Weights of a small GPT-style language model, trained from scratch on English Wikipedia: vocabulary 8192.
Each number is 500 + 50 x the weight over its row's rms, rounded and kept within 0 to 999. Layers, rows and columns count from 0. Numbers have three digits each. The size before them is the row's rms in percent of the matrix's.

# up: layer 3 MLP up, 832x320, rms 0.108, rows 375-385, columns 0-79
# down: layer 3 MLP down (transposed), 832x320, rms 0.104, rows 375-385, columns 0-79
# gate: layer 3 MLP gate, 832x320, rms 0.106, rows 376-386, columns 0-79
up375 094:436512476465427562483509525577480513471503448397472511472572501532468575534453566506589499478602555518432488481524533457535561467494545562437530578540444429515440446458460428442521444605474419455513535466487549444445519520393429550544553555
down375 089:551458439542479499511448570494439525457448468503526453603543475513559478518531449455461533504533544598544518518536433616480497468498429479482498482537478517572504487490547544517511560452476466374447521465551491515499415537539546502499481474
gate376 095:480481531506551548473520487513502513448508506526455529487494444506545566424392476509452582486564576476453475447510506449457474374450498518507461594526496511480383511586470501456475410387511469454428386476447562452510428484508551465455485620
up376 094:577514498495510497514497499503528464448470543515481398497484486380513473510502452434494457520566376509515494534419601473556523557432510480552486500501428463514551581511486526403511406563539437501663612464438558476472454528528573411503473512
down376 099:436486526398510592475500471534539515504498556509519511529592467488486511455582444465448425472495615484575575529526521506528555506519535567544481603532573626551492456457527450536446524477431474477438492491496412522576402523478517524464587469
gate377 103:449447500579509522498562495439488524462517457368536463408437461480544518557471512473514534558550459500555546468465505398512515494406436545538496506431504504497561390495493457555521546491487554505580541605568507456444581525454590552567587474
up377 107:536503543424463511498511465449509499459561583545525579525542487573576419543524463470465604532410568500574541520623473575541499396494608444623449504533492520474480507522437447434504553468447598450484426511535422511479470515512468534526409468
down377 101:542493440497466442525451497518442473542527461562422535468465528562525432503479583527554586476480525470485451544487428515536529476459524550550420490500517453465494400525582452507489444439552438503531498531488496450426563370447501456521417572
gate378 098:531510470540442541551447569505533361541443477489497588437376520466524506607512478507448518466484500466498517470520603553404509463506510516451450476488456508495473416479432441511483572455464507563582523576536535428499578457612416453494429526
up378 094:578537473542374461443592475458514631482520522363526549489438529549505496517463426390425555551484570449523547558541429561485510504570467523469469501577520561524530462457461510470480509471474487513483517568437476443467520487512501448527530467
down378 087:421542562465561496568441491501484463524526554546446408540435442421482500487487542568527549484533447512469477448524539506491474511495504558578546512479534462384496506518435474564529514553531545507579445470496557502544575463465555519511469511
gate379 099:419532497532552520476504563556468510474450475515516437579513442510449559519465445485555471557570473548559460513466487547577473417510492529488491523573558409561495360565486563493504488440533489414500478528490515426466638475382561425489550539
up379 098:406432549525537469551555581540493543524531501482550481514499455590390493536440445465549474419501517460464456476476413565547452568551470507500505588471493447490525452471485591465575538378431456389550510540515511474497606475562446414558519516
down379 091:562459496568472509485562476500452537501519502480506443528490575446518512476515512502529593573499552515401522534485587376426494521534539526337540530495536446458488544521601460517437495559551493529430565485434501489514561464530618490497521505
gate380 099:494436432407494479458570574471488487594542580511506445522475512399454574490473481529449560564496551531551467496513371528530555550493481464445432475460513430565476559531526410527482401436447472515445481530573477497530590550512439533567503449
up380 102:560414512490520497479540490464436430461475476487544634526400513550454479449445507412493437379517489546454535526468518550500528404448536417479447471442516532494582491459463579472501588485497420465578556471410540498475477469602502425478506537
down380 095:460477452406449521564474482561524530531441551457445396529586521409472458490466547513485540572403495480470445582486481443458517451551554445559485473516417531506514474505381497494513428449499509505446567509469382470467550510499483557593457538
gate381 097:534515473437539563523499493469485492486504453602494603462479493482463584526438477516423507555528432617568500483499558514574484414443494561455476556375486517554423519468489494545505469463475431557613485490425413488452453591480422512482437550
up381 093:465541459472584627522383519523503480547375444531465487491493413458518534463429480445492465523552531568556556549471463519480535413464575499546461474423548422453475451462483564610547598494536442534628541532451472475486560483475514505546478538
down381 096:486570473550454540500570552520524502466453621563517528478496502483461468493457605534546597565406556530479480559404489536457531441507503599477491450517579451488548531567474481479473442555555505494509459588546524456460518421495514420492396513
gate382 094:503457540547455508507438573400558419601503565459519496532518481438540464571573425539416415462563547514421556492502598477506417466451586513413445579489583417447464422539585520502447505535532519550494483441605432407467498454549382494453368552
up382 090:378433465581497469539507546450487459465553604489494506521470562526487452616542493456524509524476544432532635475473514556456496472524560548514423480527430501473393472454558465484504474412460453513547506503415455424489480431510376626479465483
down382 091:486524511438433489466568458572561551394549515498397457537482532478488601447507514558515537443501460477419498488455475510430552458441439546608483382537571469520557512519425552476593459597601434513406502609525517529437497455440618477530382466
gate383 093:489559496458548549553438533527482378447425513511405390504591513511410462596442553527501509515548563441493493405446491577480450422381505527582410513537512410488472519412516496541452517474546457466498484503512490547523483401455469511567492556
up383 088:428548498508483560497491476413443462534537506505542531521494572497475457494449437413463470477533523531526580474495536539478504471525487560544529575446478541466588441506429446448524509440530529466498513400550450503405432526495525475502513471
down383 099:479524449471499459537464499593530562521432485524534490403540459493516491478575486489542348533468554470689511548528537558542531558461479524513456494509532611502411504390565539542487524540406430495465465516535534590530539606478496550447636547
gate384 099:463472559478462461543547495535407440503496502479434556430486482463433511510410481401488469509477480570472492454540481469448539491530492495534522541565473509414434505494487461485486459473541439597462392519526464415493451522491433481516515582
up384 092:509530555491483439419461430518524495489442411480459467545470602595572527603506407491598398487523535541508537462484559535494501454506567593528538502532541472416428467550517497511509472611498492506506565389458528457459378470505497487547500446
down384 094:483407496597515537455507457465523492470589561523592510515506434446490535416523445489497545492433485618518441606419508476402509535537491407474492496474467537601449490466559496558482486487431472473556492525514463506540434485586521585432525427
gate385 103:459508498449446476441568455523508508477497549474518576562496430386575587488533505512473497577545494502621467509501573501459484493380475471501391545584540525489560427513534477465453526465515518485489453512489519444576569432424495549599519516
up385 104:473537516389520494483519434532570553506509480496426434487453486566425539564500488489589555483522467564573471553549625454517531430508573495569494483467584540480523499493527526463579429537600490504492436475522525452488434429388529471543469453
down385 095:477496545535416524672534538452544453548447506537488505422434523483499501602545470558513479569519451604523540570505393518519498562543474556551535460528510557524492523446397421446491522484426509568519447474444571550580483558468486592577539510
gate386 097:567456536485541516378483476412500550489557461531588483473526528512551350495519566584442503443467457459506461458497498532532434584477495555469509451509531506571582638495481473532505528451458474506446393636581510509477473502474543464526522553